Weights of a small GPT-style language model, trained from scratch on English Wikipedia: vocabulary 819, LayerNorm before each block.
Each number is 500 + 25 x the weight over its row's rms, rounded and kept within 0 to 999. Layers, rows and columns count from 0. Numbers have three digits each. The size before them is the row's rms in percent of the matrix's.

# layer 7 MLP up, 896x224, rms 0.0865, rows 773-835, columns 0-111
097:518504516503485510511488496489505503503499430500496494529520516558498497446516514522491555532451456501510499477532538507486464545498503462558507502527508509500491502506491453510523488499498530503513476509494505507502500513497513496475526494563511560520484464499482506477518501484462473530504497497483476483503483517550529480508451510539
105:559496490489468495480453510466539501459510503530521508490476529482431506520498486492458529519535508495467505477546483514506473484490488517537506461516480487498547518539495467481548500507497519459470466533485497487496496477493507519514488486464502518497487500528562491493547473499513535511474494515489495513491500497490437511487469514486
113:496486511499504488530521431424486495488505515495568495549536485507472504521528515509504477514490496479482473481474527463464509517478494508492490479497489493459487469468505496530563531514496531494481471499501464533491557538492490506467507506474528467475490502453459516477500472566493490522501533546497505519498508491477508467495509489549
102:531492488498481449507493508452499502509504495471510501496466499470496526524520457573485529509482489470473519561530485479481473495516472493518525466503411487503538522496510491501485485512513500463475506539484550507490462504486487527519493446474485505501489461437505481473504494494489515468480536532505450472503469465554479509481489501487
104:571487528513520497489496498518493513489486460532536498513505487490493514501538456524508505496460507477484459532508528468505509506482501505519495505481457490491495508487500449532514502529491500509456527527471498528499541508447503499514503500529535458498514485505495502514499461486517474502545484521471482536464546485508506510483500542511
098:512486494542483489504470511534523515481482524497493523493506498520497502513496492539484538558499514427519515479489486484498550561485469493524505481477527456463503497516512492485504523549539474474515498499517523492563505495472512498469444486509512491509507495496507528518501461500490496473492531498558533483488527485537449486475488505525
106:528495540550481536517502468498496530471481494504522474487454477492491516526493523525484520504488540520458488552523528488495500472496491476516472467497484494494478485510461522559534524472474491494508540546435515501519462504497509514478494493517485502478474508469492489521486461483514531494528483522570523511535432530488503468515478539532
093:497492509493507507499507478492466535508550445521488515511527523511443501504510525522501499525495474511518485479475521485502466539460494475543500481517529473505473473456531495476486549499475512467516528521450519507464580490501523552491446490450544498524542529443495546530506498528489494469503537473522470519451499496490521520475500481521
096:465496498520509491555491484500513521533507499509524490458498499507522509449522562496499534491483450480474519522487487488520492530516498478522546508551471476524531493444502496526471523535511499499507522507491471500499535522510526536538524425457482482506438508485548519472525500494491461522510478470462453511485496435511492499506457468500
103:578486491480538495483505472516512466491503531490497508464493486456487511482537485468529485552512493521487487484508511509466494507519493520500587485519465489488488501506483487496505546480564494515493545522513553478526487498516542511534473497511519499508486497505490489515509467491482542482556513528485505498501499466504476560495428503510
100:499476533487538500515488479450501486438527459497528508461460476508483516540480510503538501538489513536497495501510509532489516487483489521480499457509526520510490480446457490493505488559488493536475471503474519461499495473488521513484526510491531475485475578496528530494551493531496502522519484568482532482472501484476508489491493493526
088:530493516547521519493468497473523516513515465479475461453496477473485508505519520497464472512454510471505483447528506558502506533468506494502499525497539472452470507451495513489486494476520536538527472499482490499512505509512471497524530506499507530486515498501478519474492519536428489499464493524488502505478529463512491460455487543517
102:521471502474476469534487472486518548502511509518551484525516496528458513466502514540492529496480514538522494534540506483476470550509497511467508504500496447459510486511507478524501486515493475492486504534508495538515515503492460504502431502486494488470487523495484533531530483481503512504519468486478508572481492536453516527473503551534
099:498473516505450515527495516506518522484530508511499468523497515467505502508493436501500515548479500514471509540473510473484498493490501483474494499536431488547480537507507413491500486516513473476519548500517517488480489485492539508503453491510555519530457494482506482501498504528508478496505521506530449497489458509513431490515496467494
090:520500506552543497477552509482500534469546472449491476507513463481502502434503497527509505506492552530482494525493530474509511537505500487473465462494460484480506495494467495473486485503504452513455522535503478498511499521514502499489493483507490511515461498494496491524501513499486439516479538493480455488503485457518487502461494497506
106:507487474529507507475513505501515524480491483482526487492504492539513500509504487484528514517500475501529489497489494506497468509482496505541555515496469459511494501494521437561501530479476457477481501544486496465480509501479460522536486489474490494535477459508550524531551473481518525494530557515561482504527529497483484556502483517503
100:465475526484506485528437479477471544492495502516510502510502511523471519535504514513534506513506505502462446497472419563502525517427487475485480487529552521519493445514469466548513502497515458488494493492505500514474532514451485486505476495508503480505491495525528477548559464523494503511516488490497484469471512484497485519486480509472
098:473482501513531481509488500575543506498508518522525508530488508467517511480503488504476537537511496497492476491488496478545435485530465508523504498487461453514479493517534454509490490536500486482501474523461497467512539477479533553526453441498519476475511499527513489461496487485509520501465500511493529503484511546486472505507481497519
097:550453539508533496514472471529525492461494508535482485490497481492508524501504522544523478487496538488476505552530518513498515527490480524509486489527485499474513508498496423508540494555485526485528500504500507515496514478471489500508510526481522490531499494478493494512514506483451476495557477524477477530469496487490497503489498544492
104:511488527517485541522517469488498502491541447461565522491501522465495520533496490515479478572458494569464526522494460499480494503531490490462526518526516459528540476486457521529485467491503460456485554524483484496464525499499530512549534473455499476510456457460570546511515532507476477511494526474488454492507497479517508514504497490506
088:471514542495442526498482485470514525429486475492492522528465541498474500499475540479525531523498479564488503533477501516482516462529525504518544514481496498472562486465503486521519464480497477522485490533524501531444481485483526480514499495462498461445513499526547509532552489524505499503471521441502495497484495502481455489506503549511
101:493476514508545479517541504466476512511553494491524486528538483518515513465504497516494472486480463485479515462566513490475479516469506499499480475482496492487488473525532468497524532486518497498481483488450514522488533518525563518482515486470468502505480491516483534497519517520495466524488490520464453520478510506499519494471487539500
103:566507527479495485501545510486545504508502489525554472537501459533550502478510479487478501494451513536483475519503500499514458531503471451460485501518479446518497511511527490517497491527498497524476471521472498466567526529479473503518522517508486515503490527522493502489509502486451492486460502509475476528505481506507498479514481516510
102:533504500533556467523493483538526512523499496540505477472428534452460500486520512487473493556452523487491500475474491525496446464496491521486547512480504481492528498526511505500482444478498509525512455530475512485515554479485538523535505473505515493486513494500497508520511491482517483485475513515493474507487497509530483550500443476518
099:488504479497541514473498459488478512522494460506492462466500486515467513547556484524489488509518470557500500500485483522523522520502497494530512519510510445532492459517514488502518517498533488502513482538495519508540480493487493487509509489541496529489500501512514499462515460483480486514492546513494474500495519464545487501465444522501
036:513456499555520501565515491485504525519495467501531495501473522506474522486511501540508531538508505501493441552497516505471505511518438504523508486524487453493493487503487492510514507511538491501500481524484525518491484502503505520488516455493477484476439512466484528490532483532475472494485536520485471566464526485530485504485493498482
108:503481524515489526526491474524502551480527483516534502481469482494421517515486470504477533529481474515545514499507496452507508498464498472547513463496544432525501492466484503517504508508542491504510485490484516524515518446493522488452480497507528501503512472482524573461511450543522492549441528475488508517478523503521476521489518486510
106:565508504527497500565461482497456519510523507485514490484523456487493521479527528471469507505516491481487486464495475523490465518467501507506505475484520472448541493486543488515525493472496478485515511506497550487562550524495539526507507501494503480516496511482535498553479486496446491450480501521533456531480513475479498504465501505486
091:524493481514494504544516475495443510499517435488507454496493513470443515440553470510479496516490506494487537524561462501494485495489460492495472514504463469475478502476476498511507524476511520495516491539503504527558506483526498501449534516507535539481497500473467496501496492504490462507483505526492490535508484561523499489498467520525
102:559507512505476471487476503503508510519534476496501504475522547518506493536479469540503545499459549489484489539508508554517465499504518460492511484512519464459507495464504472505488507464462511509514520507500505475469499420488533486504485475506497550507456482446506490500534491509475518465544545490550449456498468471583489495491506506490
097:503510503500481501477514505505482548501483483483488513506512495509486480523524448497501536547505492506498487482498502527487527534508511498502511512481474488524492454469512492507519453432536476519509513517513572500456519496504521520534431465518530523547515493502511534529518473515484478467507553482530480475479540475497480548465499579493
095:511500489520482550473499482518531512488481484523500492498427479454467526511536487493495504555465534507508459486529533504500515459514513473526536514501472496523526486523482513529539483496522480497527470530474467516503464523503530521512519482542504510495510484513533512483493491493502475547448494536487490475480495529502508505506448503498
096:501484514462498498486447503496510518489532507463507501511461474510486488482477530510507544508511506556505496505489496518512485512499478467514580444505472507494510499488532461499496462487530480473530510478505499523564525483526526486496493499499455507486499520531539487509511503497453490502488491470457548498442502513517472492505481526502
114:526494513529501515546491464528457532495521480495492501496459500468464522507516447480508517519523476517507484508529515441511509475497495476494464473469473489530522478496496495546509509530516411506502544500476497485529471505538493519457464489537482476513480497518523501478487453526492503475517487508487474494479514553535486502527500496517
098:524485522535510489471535489494485508505473465490550463540466520459523493502497452520489577583495519560498491513479477509544498497523495519492485473506507451474469456554509500517506474516540470523521510460498508475511514518519493528542509452505506525505505474494488507507489507472486532485515523463521478472469513488482493504508439486512
116:485501491529546500489508504504482534458528434478497482553519487481482505474515491532480513512513485507524459457495468469467508492514501508509472507495480464530521497493462491487510503510503439485489549510513492495560468489476515538516523466523500502502443514457492514530531475474475523489503546471547481500513485444476471492476503523511
101:557492533485473506477490481510540541495492433515496500492466506510488514500524493517483541537442539522477469547515529451495565490476489530546513484488523496474515526501534512523499458522497475508499502478507487487497469509508510521480477423499432491465454500511559521502512498488494497463534477508520503478488525498521500454500470499476
118:489492513488516499517539492497523521487524458516506500502527529501509501476529524512552507518467524503507513489494544535467461494472500484546512494515451450498492471506510479504508512518526478469504487552493511535530514507502489460448517491463482465489460482462502508504502521514486485436497553485564497498500510484499495478467494461515
101:509491471525481524538482473505489498493494529483477504484428518476490507535502462519461546505483517512480514503530515500478473521510486507486545487551482510531478436507523450525504494480503484496494463497457548520496494463499522524547492492533509534475516508501502470449522523478478505487499529509471482491485495480556478530487516498519
101:466458507469498526522492501516497511517494493523509481511498481508535498523512512517523551536470496475502478508473476518543505514516450512570505494497524513478512501442508489502491490538552461499498476486492528531521508453469508508477457515475525475496525529535537532513571462512465533500537488459470504515464472440484476489486485505487
095:509489487487503455546515478502513496489513500492525514508484484519512537463518467517470489555501498529477476486513533483517498479487477528587542526502498483505491521517452497503552499441494504510503518550496504484464520503502519493526484493553501530514511512517493495527481444505492511455517512527468523486516484482530492484501471506524
041:489493519523487487496496486507506509466508500470526430512509511513496563509505489556501529512508527522481466492507484486501490500488497468493516479524473430510515470499484484540522450513492507500489477541481523485525494495485508535521512469515470475492483511502557543509494478540496521501491528474525467560431473505515480506503468519537
103:507474539520517484503510473499493508477501506505535503517533517511496538511471497532507508507525480527507474511490530468528460485505496477499543440527470493531482491504454499495459505503506500534523474477494576488489469494532500478462490500527476473475477569503499534516515511517514476521451555504524503511470545561530515511517452525535
100:533500496504559473484471514508524511524532476505519516494465538513503492535499500494515501541503480509480506533508515492501509484527494512467500524473482461480528495518514502485513481494500493498488503516487494511477468432480522517506510451555518529479504478494523488467479481524500454464530504519491511496474464499520488517485465505474
038:503494513555509482484457454463540534490496493534507468519474498552506545524505507540514550555498507522495468528532447479503448526445479521516542500483520432489509501515484490496483502524461474482468483530441559536515536476509492514503485487509498493486468523513489505488483498506491492523494537500505502497500451487524466512446452506514
106:525499539503584508496493504512485528491541457499505487494494501552553524464479489488528524532485495502524502478493494549513489497518495465488519529539522467508520466484507486486505520517545516473496468526491569484525484491480479477503493490511494541472454468529507487476483495492504490472497551521470509520489497460544517476507499494519
096:495476498477481548480510487526470496474493462471509490505487497476526490509483480541494487489514474542490471543493499546499518520503508451506497518496504494541485484484511492498501518509526478460487538488492488527517469501497525521501450506566494480490499485516536505480527514507481471455517485530491530514446465555508503487468495567511
098:508525496541473540563515489533514527484496509463515442512526499479511492458551535506513540477481587467502500475509453484469465479518478478476526450508491512510515498521486503531529499487536506500473494512479492461524523503467498529489498470481473483431482489499464524502493462507488501509459547504532502526502475496506488518515505530525
101:505496489506530468498464480539504495470526494483515528481519540499503519527550519505483498500542496451521458497504462477518449444487479499500477428507546466496475507499511532550471488479494506469494467494481541480495501481523502506499537471475503509476484568467447529503500511522506516478506554509542496485495492488487508518510495460543
109:509497486478515479497519506555479483503504531494491474494523512525455516482510446501556523506515511507490503486546528478516452490487492491497501482516528480537509496528490488547528522464533500459507479474509482491493525481507496497520468494504506528499492499552525479472510482495497530522485548475484465506506453493531415517480500492476
102:509482540538486459548491476503483582468488521479523517498492510502507515486499499496527498503480504533511442537456503514496543529477476477517493466514519513472527498497515491484516479471518490489493517536507524508548475503476496490520523512542510545518418512464522581500509468468487501488517510481519496496495508468471479515511495478524
101:517488500494532429474485499525454499506519493517490485500515512523492503463506484522528472525524501521508491531504500541529452508515513485492517516489514490563469477465549505503531537486494479523446534521445500498509465504538512493554503484535507467476457517532475531534489483511492479512499517519505462525484493551535476482461436542512
104:441513550511529483535504486502505510491505501506497519503510501496510521508484493523529512471407470516497512482491514497492524529527486490522541498511528449505514477485508476510499520547531457477516502504495521499543534517499476479497503511494478522492472499542496515478525524490499492485496521506484511516471493471519507486428483515521
031:488474536524525492482483484470505537467502476513559468488497499525485575497517532514518488494509534510463452527548489491507489507508431489537522422536531499515525459484489492498495502548508522505509520517498523487536520453515507546534479472527464503500493500457537523488530474500490536517513545526486460504483502487536480497489463494489
101:512495505473471505509497490462534525503511488499523525513466471490506500503491501515480504522494468516522476488533536498516475520519461466494546474506458472509514467528462469507485538480496500503478511505463517512467462472495538509492463503528448449517479533461509568459561460521544503513469491527527529508527460525516470519500516549507
105:474480509522522472490519482483558493483503535516509488492476468539482520551533490585531500493476518519461481497526494464515524542502496494504520517520550514432514500463477493481508510536480477500503469477479499518522478479492512505501516528507527504484481539502487499484548514536478532492531498526512485503514520515512437540475482503492
118:495490526486476514492500489509457523475466529480512520545518513479504493542524530492539498511518510502427487488494498511497484451491499485497493475517470479495507463489500490531520441485479495477495541489493535576537521500498539485516516518503491465474499487499545540483495480502443485496474478487534494488496513518492498483483514535481
100:502488557483511504484516489553519514484540479531483480481474503500512507489494480481485483528502458542509488547463504528481530482513505517517521499479520504528515501462493503516528484505512497525475468529507517467528485507514492496527470457468519514490477550527566482493517498545517468506461483524466518494458467497520496518488436537489
093:471479528510461496510580490471514501491486518478513485481505505510495516507501517529509510528474565489508477452473457497486500467460514498454504479523506484492522499479503499490535481470559517541490490510522478491478500500493473523493527511565519505512527524525490548478498498502488517490461526436520531473488514479549468503495504500501
091:471491520571492507507461502502503513499498463506496518531486522497530501493477504488495548517520463469516482461462497492507475500477519489533499446507535446457541484505451497509538520500510493514503484502500547522477497458503513515494516484477524524456478579489492487426514479505459495495480533458520543498417496507504516486484489534503
107:495502517521520509463494494452497502478523504488525469547527493511504510480501516534499493503497505498523500516543462531459534494477476473504482493496458504481491497519481468488498458505506470542507464500475524498495550470468484494511508519561504516497500517535484471452498437490502527542488477467499522511480486493507508517493498543518
114:478489525490542538522481466456539496469513504483533480464480538517453505473539544504535487496476473513522494510558506513484528540470482483456472513511508455499492497520508501519539494492507517486472516558411548514468494489467453521552503532509522554506492503502475554492478500497454515549505501518534497538521485510503511513502462518495
104:497496505498496501545450488511515524521539510530477470491473513510497501456486496515483505531455489492533499506500541538495485521474497469481506503500521477513496418474469508547493518491502436483496543513493512471456527505487505487536507492506437491467484492509487500512496495492512483537471548498510475466454514480510500505460474507505
# layer 7 MLP down (transposed), 896x224, rms 0.0824, rows 773-834, columns 0-111
091:530494495461521463501492466510501509491529501581489513486511495505542495470502491467500501496461495485494478435508494530488497553505479511480518507492525457467515500500555501485543546533513499487481512461483486478428500471492512487484479511515512500525529492470534495518481478506490513501486513458493526530515474479506471468461525496471
098:539516479464499494477508546516521524517431501472554510497488536504523465515495513525474495525538509488508559463513494499546524501491523484509529477485502474481507502531543480485500521507548510465527476496481501474501473569547505511511502503478473518489533537513521484489508493477485500459444529470456501520535459482473502441521532492484
129:506517487497506451497488464484520501543520524510521515505494484523491576474490536535476544481476476536512476510470492477484478532487532514484448477529490509482463523533492509517521516497488505515467501509561459468492519495507516489531495539532505499503503491491519480519547484516496521539493517504466489492503516476496513466451540489495
099:445546482434495552543506534520524464501517507439485509462496521514542481545515489497479503516523532494543505498527487471522517517491528480467542453493494517462501509525509471497454510536515497487471499563494534511519484530529495498479466496451502522483516474478524530508527509495482472501483472531437487485514514516464466464498490511527
102:520490519498527480510527516470455455472487483534522503488457539505548508499494504539513458500549525474516496458480527493486475503500485524447480473525493526502504522542522503488528538498466493546445497537502508536507509485545479504485534508476536461505498552501530483478519532493517529501485489489475471513490479503543497468527496476512
103:539486526471509489526483503541488569494485472481488512512472471522487527486522462471479498460490492434485499480507537495502512519496531490488472479504492489493546551476500533489525533487514486535505511494493460511489494524481430514519482498532522508493484524478509503467467487526495504448516489520571507467543485428519483506489494491504
109:478514468496546527493500510478513452502538523492535486531512501531515512470521507525541444505484425534486505493503506523506482501492508493549505511480488533498498488537571475473539484509527474476501538471531484489463519487535543476483516485477482497502555496478473496490447507494499434510498495505517485516501495455494537518469551521501
093:510507476456499491503488502496521497505513518542513482524486487520525556542476485494528473494476518525501522495473481474486496468515464548466488482508466492493474495531474496516535542497456506516525469465503508498541485472468497519502496550495464522510469501499481539513509499511482518490476514542515512487490503483464470489471523489500
098:488491498474534501558493521504505483514482504511498486486489487517502473511497542501530486497491516514510529481499500458492580478493481524468461501464466479526465453514563551501472521494500501468536494459488531492518506544522481524505481525500498474476493476474504477521529505469516506470491452532537503495500514539492505501523507480483
101:523481534497523501472503500491549521478539523542547457497491468515456513504453495480508513492503525542549535492497494471495501510511459467496477498486499482485491505468484507498444505537486467500529477487508485509443481502520474523553533501515478545509483528512506441509460508491495439509482496493529493516535529473470508517513486472473
096:485512478507481491501502564496528507520456509483481507492508515439478531508523507460529471511525488520499475479505494466512487486561507470499496523523507495523520486513523488510502462474508508520508491490524473526540459524543452524463501513463485493495518556469488484479469528478482504488506524481450484485505528495469518474556506521494
080:550447475476480475498473494531502508494479560516513507517488520525479593505494502541487486479502512491509499495524466461481483483488477533499517526473517497538540473497518452549549467522501509470490472487523484502509509534492520488482496522469496459498499512491507552514515522508509479480530511516497515488501451463524538488468525521538
101:489527493488490489474566460490499526543501460452452540488472487509511482528508480500482464456517496547450486486495490495478496476505484495520473472505500501511523510454496508491490546524541508530507486515449508492566502474542476558475532502516490513483530507505491505480492493510536500524495521492496505487488501519513456502490500500504
109:530513506487462502492495483504490477498492469503497528543556515461517495492493508525491531488482470495518448493526506475493507515508532457499492540525482550493498493510515428468496503509451475488532526540520479486520458494514493509481511512534535497556484494529478447550495541517463546497499514523502515516493450485465479519497489486512
083:490457467482489481491498503492485475520499524495507490476512497498481561508508518510540485497551420470510532455495472500519501491518490523519477560459491537474498488528494500485478505452494505483503534494478460454472493449485514482505477479495513510532554473470496494504497489495536547476495487499547499449521526482485475495488478467482
108:492496460497477509535526496482502518497500487488480492500467502470502476484506497537549543439488494470513497503509516461495498512518537504462502554514444469491500504493500479471533497487486511513500514506496501494521439514516495529516507523519495530499522462441524492515471465504546506517537459525536538501471475487466470487491514512538
100:496520487487497522487487465493511530506472528499520551478490566530462518551488481495532529485507446521464550482492516481486506516511511467532500511532510536533507493568532504505507495506480525476509459491551472508508540510509481480474512491475540530547525512467493534513523505520520480481488492467495501516468467471473506478522497503494
097:482499514549520468498526536495489474498517477529472489511444456526496549518486500507483476488489471491520478492483437494482533505544498506458503524474493488514461484549521507490462484516506514496472509493506474503489502497494479537470488537508506477510469485501525507457501502470472503482475501476487495543488490479500506537481449500517
093:533496465521479493478503479470528478521504535523491489471509516509551502550516504471496492520505523510497498461523514517474491524477474458516541483498515551491514486542530432502492547498516550457452510491495465490498517515499483545501508480488492525504516486515511508491495507519515502492501565480527505494534509491481487476515522499506
109:501474519488492513541520519469532491532484493552494487475492516529500495490507513461508521514510493468492476497501520518521525534493516534500460463525507482508490452501537522474482505505521465500551464515514515522490474523535464510516478517522503504464478519485515513506460460506474515505514490517484492534492508461464509481506461480522
081:554451520522489539515524465500525507529519538500467523483450496514503563476494480535499479497471482485491493529479530501456513526512520531476501507534532504500467438507512445532499511521491481503451487482519499438540527519532472495507530505506436547497483525539507497454486528509516474545546521458512492508501536519500529540482479493491
101:505493468481462535525465490480506543504528508528499547528489550545536534515514489499483478523507434475507525517493519475489533449492518489529526500497540484514451479533508500484496494501500512526507516507511480528492471506451494523449471496553514534466477502496479445531500531506475526459469461504445497536487503486484524524480503508501
103:526462479521513524512502485521466478509480507518508510493491468510510491471502493505502472520512467494473544496524500493478516514488521537498516485449537534492469526544518457507493477495492515496547478511543516452510506527521495483466520534508563499506459554513551501527513493496506516518480532502459524455533517480505507480525502518529
107:515484515466484483513469466487515508498523493485563512470511457476480552511498525447515491486474477547481489477542518477517484484499515474496481479477496514454583524531501487543493554510503489506482539459537482514463498493530502533510515506541470535464511503491537482511489523528496487478497503518461489503526490541513499528523477493510
100:432452525538524518531511547506460529463517503462458505493469542483539539499505504517488464508550482480526481545514496540504578479447503534504496515498491498488526493515485485533500460482508516473470494508541484499491484515509489498510498524456483494503476487504499510540502486588523469481537522489505472491493487466495474513468524484502
018:491467517489469474479520543525533503506493530500517508495497500491484508535482540506506516462519488473480478470502534512512560487512477508473482509510461528478544509530477496510451524494529518522476484479519492486484481521491478511504506521491494523499502549513545551457526534486483497537458458518510511446474528509507492491516498452494
109:539532505490496515523522506496534528499488491495478521513486497475466501470535536451530464497464542500472514498510490488556499468550434515495435473520535491463499516466506549462500491510532504500528518448479492482531489528452484512491485510526467515489514464494539521490468477470514498478467524541454475479495493483509444468498502466578
113:490458487505482465513506455508522506511535522547503492494512483527503537482537520492503518484503481480510493497518493545492526451491485454524529511493510493471485505455500445499511477508493465550527489500465481524482500526470561540515525504542491526473486511557544479494503505488471497515525501518501515530502465502475515500489481491544
086:471477458440533505475483513484483530502511539504537480523503507443503497543487491481516479461490504495453525469508501497507530502508508512527509548489525522503542460511480488498487515503515468476526510510517485507493515521539483553516510488504472469500502476551495518453506503492512504516486496493467435532471487456514488511504456544475
112:499552472468523495495477484549518539495530503523479558492497515511557536496520500494466503537509493504519490479542522551524469554516493478494496506489488487519496466472500539503501530518511510437515522496511504476496468484531485521520494505477523519471473533452531495483488516526499487468468503508531549498463448490533467530472494520523
099:531543442482437516516500518530523489528510547499495498459472500472505442486465531510525469465474481493498499474484511493477477503525500502485486495485518489535500504481503491469518504481515498503502523504481473471479491524510519515499502542469490503518527500518454522465464528449494533497519509479504462522498462470486512496481526492500
092:490467521502533505479496529506489496485528505509540471554522485533508575523498533497486498514532472506495493514510461488453518474505450524482490509481485513539470509500519502515523474497495509466514507496519542496506512492461496520451506459502494443498502495543481519508523554539510495492503476509484521543494506516485491498491552504517
099:469443519481486506478527490493543463482478550500512501481495465527506510468508528518488520480472458478504492524525494524510538456505496525539516492526536471551487528489469493471502555522469499522523473458506521477443487501486462507493494499486490521529520517514469500535502558541523492503494488457493527503525504454501491500505497508526
120:518520467450554496473469485515525509510465487511519494480536504524498537510471506494544461502509543499481473545458478450538548507510482499460464477503491542510481507519544509516497515503497478543505510432515488463515506515474458499509511446538533480492476508537475513455531506482506448487482536492459474499500526487520452509519487494496
102:507478540504514527453485496509506482515510504509532500533498503474496543519494496468488500485504502521472516520513532500520537522450494458481510503487526507497516521491507507553493486509532474479432470498446529510501459468486491527515517522486542488514528503484544491529472515498467530467492537468514507526494543510502513554512523474490
112:508508449483531536541530470464524487494480530500522483472551461479442472486466513482504514500534519550475504474548497515493468471480506511531541524521459484509477506492470462446493500517486521531484500450510513523489452507485484490518515499512498534544494499481478493496518470502505530493499527503475485500511461526493531521491514503494
102:527499504552503511488461436518482516500506503547517485548480477547504584473485479509522565475499495509525479512499539505481488477527520486497494500495487485487531517532480489479463517520539533500474466509511471489533490493507505543587496518509551488512526511519469502536492496498533525483533501519517524485512488510502481478472476513494
099:499605492457515521479509486504487534454485487494499492526500480477510375513494557467534530484525500515502506476446538520467486525503545501509536506509539499491483448497480503488488516490493488472483513505522494485492502498492524533513508515502488513472479509512514522472474478491487483479487527483489511492516499499454485497483559542485
100:485524479499512529505532516511467480492542508506529474493494504472488536516491515453512531443490483445503472520442495528480539537482468533485485524550491491517514521514489500533463466498486469466519493499495495509522444481517480511507546482519506494508506534504512523533489514492492490502492522467507500502506509443457536497469472524502
105:507497515471481478485469501495495501474519497497503505532488526526483488508507518459503490508519509556542479468517507499467482518490502529486503439528477434495535493529517514522442545575506460470482482505537486516519416480500508497513493516473469522517478480537496513506467479497495496443494515494523471528520501533518515535533483511501
089:509462507507497501475545520485540545529475507491500506506489495455490595567518529526493499509522450542516478520484472470509504508468526483474525516504468538458476510531503494509483547525451495564526480462513482506502511509506496515458505501496548486472466501496530496483476534506522502462502533446522537456518505526466512505538488527525
024:508511506506497474509517576483512478465517500499536483512456472506515463508505505529535519474508521444506547494489486496505497526501494516498513514516473477501490542494513510514531534520458523528491476483503517536530490461482436494496490512508510450512555500485454478519524507494495451503479548503514512502515508520505504528490457503469
103:488512498522508525537487499514506477518487528516554471522512492522510551478496497520536507488494482522490496510444460450510496517525539506491505494497509522543460499482478496456512441493523503507458540475483499495542495495473485494487508503478509465453544480448459512500526474457522501479494513482495521479525498490473513441461536487506
093:427478512539514560492474495495535460500495519500499505518514481491453492519503490500495474559539482497499510520473499529482491491497519491498508520487527463525507500525474476477493475498499520524513513471496465475540429500488504515509478543511523502479470513490529481495462569511488479502504504539492522520460477498478511532503507505534
023:487498487491465468516503522498521518524501481465476554468527513504501572504492524513508477504473472482496473512495520519495551491499503474496540515520534517507540527495492527500515481503557501503458482482496479509435466500478520496481486506511490474534493492510533490529566471532529487540495519511472556454531488491564511478480529504471
109:510483481502489512455517484548517537472472498457462514451483494503506527493463511454508442509526492533540515520531507505487545530475443455538519486547507522468511453507510527510522503509480471524521476523514509506505514493506489506517515561514557469515532501476495499518470474506464506513485514493471508528494512516494489531525522493503
086:461489493416499516544526476511477451470508469500509493492477502480524449536490533522517488464515498525531515515439497489470543508487443470478488538516512495491484499491522538502485493521489495478488537508511485545501499495528512463493488489499497540488485501481499446477502495486508523508481494484510486494489481531470501524484523535477
099:526508488559479499502519492493472537528501503461499491527462480497531531532524473500488475528527478503546522527495494460495529493510463496540489467531451500501441515468509487499510555518493515468534498529500476497506478565489446486471452491488449514505489508545498489509493519491510491506520512492515499495489528505512482476491527490517
099:458482507508535490514525550503516496560523516512516521472470545509534515516487426499478464500501532518485488451534513511502514517496555497464524489482516502441502466508493476475503487463473508501521493514531484501541449468523491522494492521537488516501477501455556491477485537543461490500483505434489531507509508488524459492471548517521
104:525515453521484500506539507493449483493515451466503469490468503509513480490474483509552505496509496509511497454506481491479508488501497501488468516480504469522525505523490517488512479496536503501499499450485471514534532478494536525523493459516474510499498517496433460502506512446462518532483507498514472505540531536498473506537505507445
113:455500500493527501498549512486533521509522508467526519506491467467517546501480535525523503486464497511555479546555482508480481518461504491505453494470512526532505536439468484521497528468501500502471509469520469526499520441493498535544490508475479498470489523492515530502509524481490508495520484497472535472524503457529517479465522482512
096:504422503522487515508487545453446503517520469490482505513488442513504503448500492482485536487499471511504489535464521470521534482518533533481442491513504500514506509520482534526473477528548456529481489474531544500519517508477481480510491545479522490503507498483481486539524554497494462482527497515480491508469512529483514506466445505525
102:507498496487497488557484511498494497516521502503488465484494480495533499480501510482517528516528510499489511468426507507504484503540497470502525500477550448555448496512492534498506503506537493482503478513526503435502494494496528495474507533523497540481498487483501500445512474468532477504494497454487510515514465490450505489435533518471
017:507488460555493500507545504512521478494527452530527481486477497448532478483523451507496501522523492507513510486526515522548507482526520470523513484505416468473456509477499460473527531486517558483480489473483515488490474473529498552501471514501537560524538500504503487458503502527475490522521504518483488484462491484475487513498499515488
099:517484531498495512507501507538502490497535508493535479458509508467521553487502554574506503513460476508485503527512515517504520475520502482480509525453471496532477515500482489493487478493535504475481486495521483502524493513477469482534541555464519481484533516517493556540513518492522450523532504502474534497534460492463513476518469481510
106:514493504536472468462490471529515499451504520534483473469504539499445497481504512511491475487454519478506472450543527552487466565558489499540492482497543495453481501500492505482505512495473534485478524510487503510484529461493517462489518484492544488500478454534474569518500515483505474474478506470474504492513503483504504527523542509490
130:466508454493493492511535491511500505470514515510512524505516520506549486509507520516470516529484492473488540515510487508485465495541531471523461516460495522457505478479536458465467523497476482478493523489476427491484494463483557500514511486509460487453507495473509513506473500493526501527459467530532487487543512520530482482495506527520
097:510492485531459466513526475464526520470514518505528488491516511503525527487478459501503511513520475481519501540451474536464503508513466518493501499454465500495530498485494496542509509489512540488486496492523521449521516505531496493457548503505485487494526522513468494532544481521482486497508502501555517544553487516494553480504490526471
090:519472500465513555488493449476501468557475516554538519529518538506475537529460493518481476534497506438504492500519553498524487519543530504500487484473478482539487511476525478544497536499497449466475535468500501491472460508467460490479522551460575474503466523472504507469488479475467519481480506497469484529480487484481530528505495508528
089:522433483508500509514515516497488482480510549490500533522558476492517538474464519500516496500496523474499480450515478473478499525527466503500468548518507498469480480485497518524477498513440507513500509542536518475482483497486506487480470484479477504494518540546516491446480503500483495534489502485490544511487501536535559517515500493477
112:517498470549486483485494480464469522485520489460515448502459461497555521517484522468457467526534502496473502494510482502483482475491454522540486511499511533477537517508511464492527471505474546446486523511457497533465500501491480494493474457473444483543492496500476524534470513527507433494498492525498511506496484474518507506486546483528
119:506528515491519490469448545515516493474498505484469463490497440491451528534474541472464509524480506502505505513487484468477498523516507452510483474555469498489456524511497507471504542528526526466548474461559495478497522511528540538505484503487490489510520508488490462538473508510486537505501524539484522516534508458520500493493531527492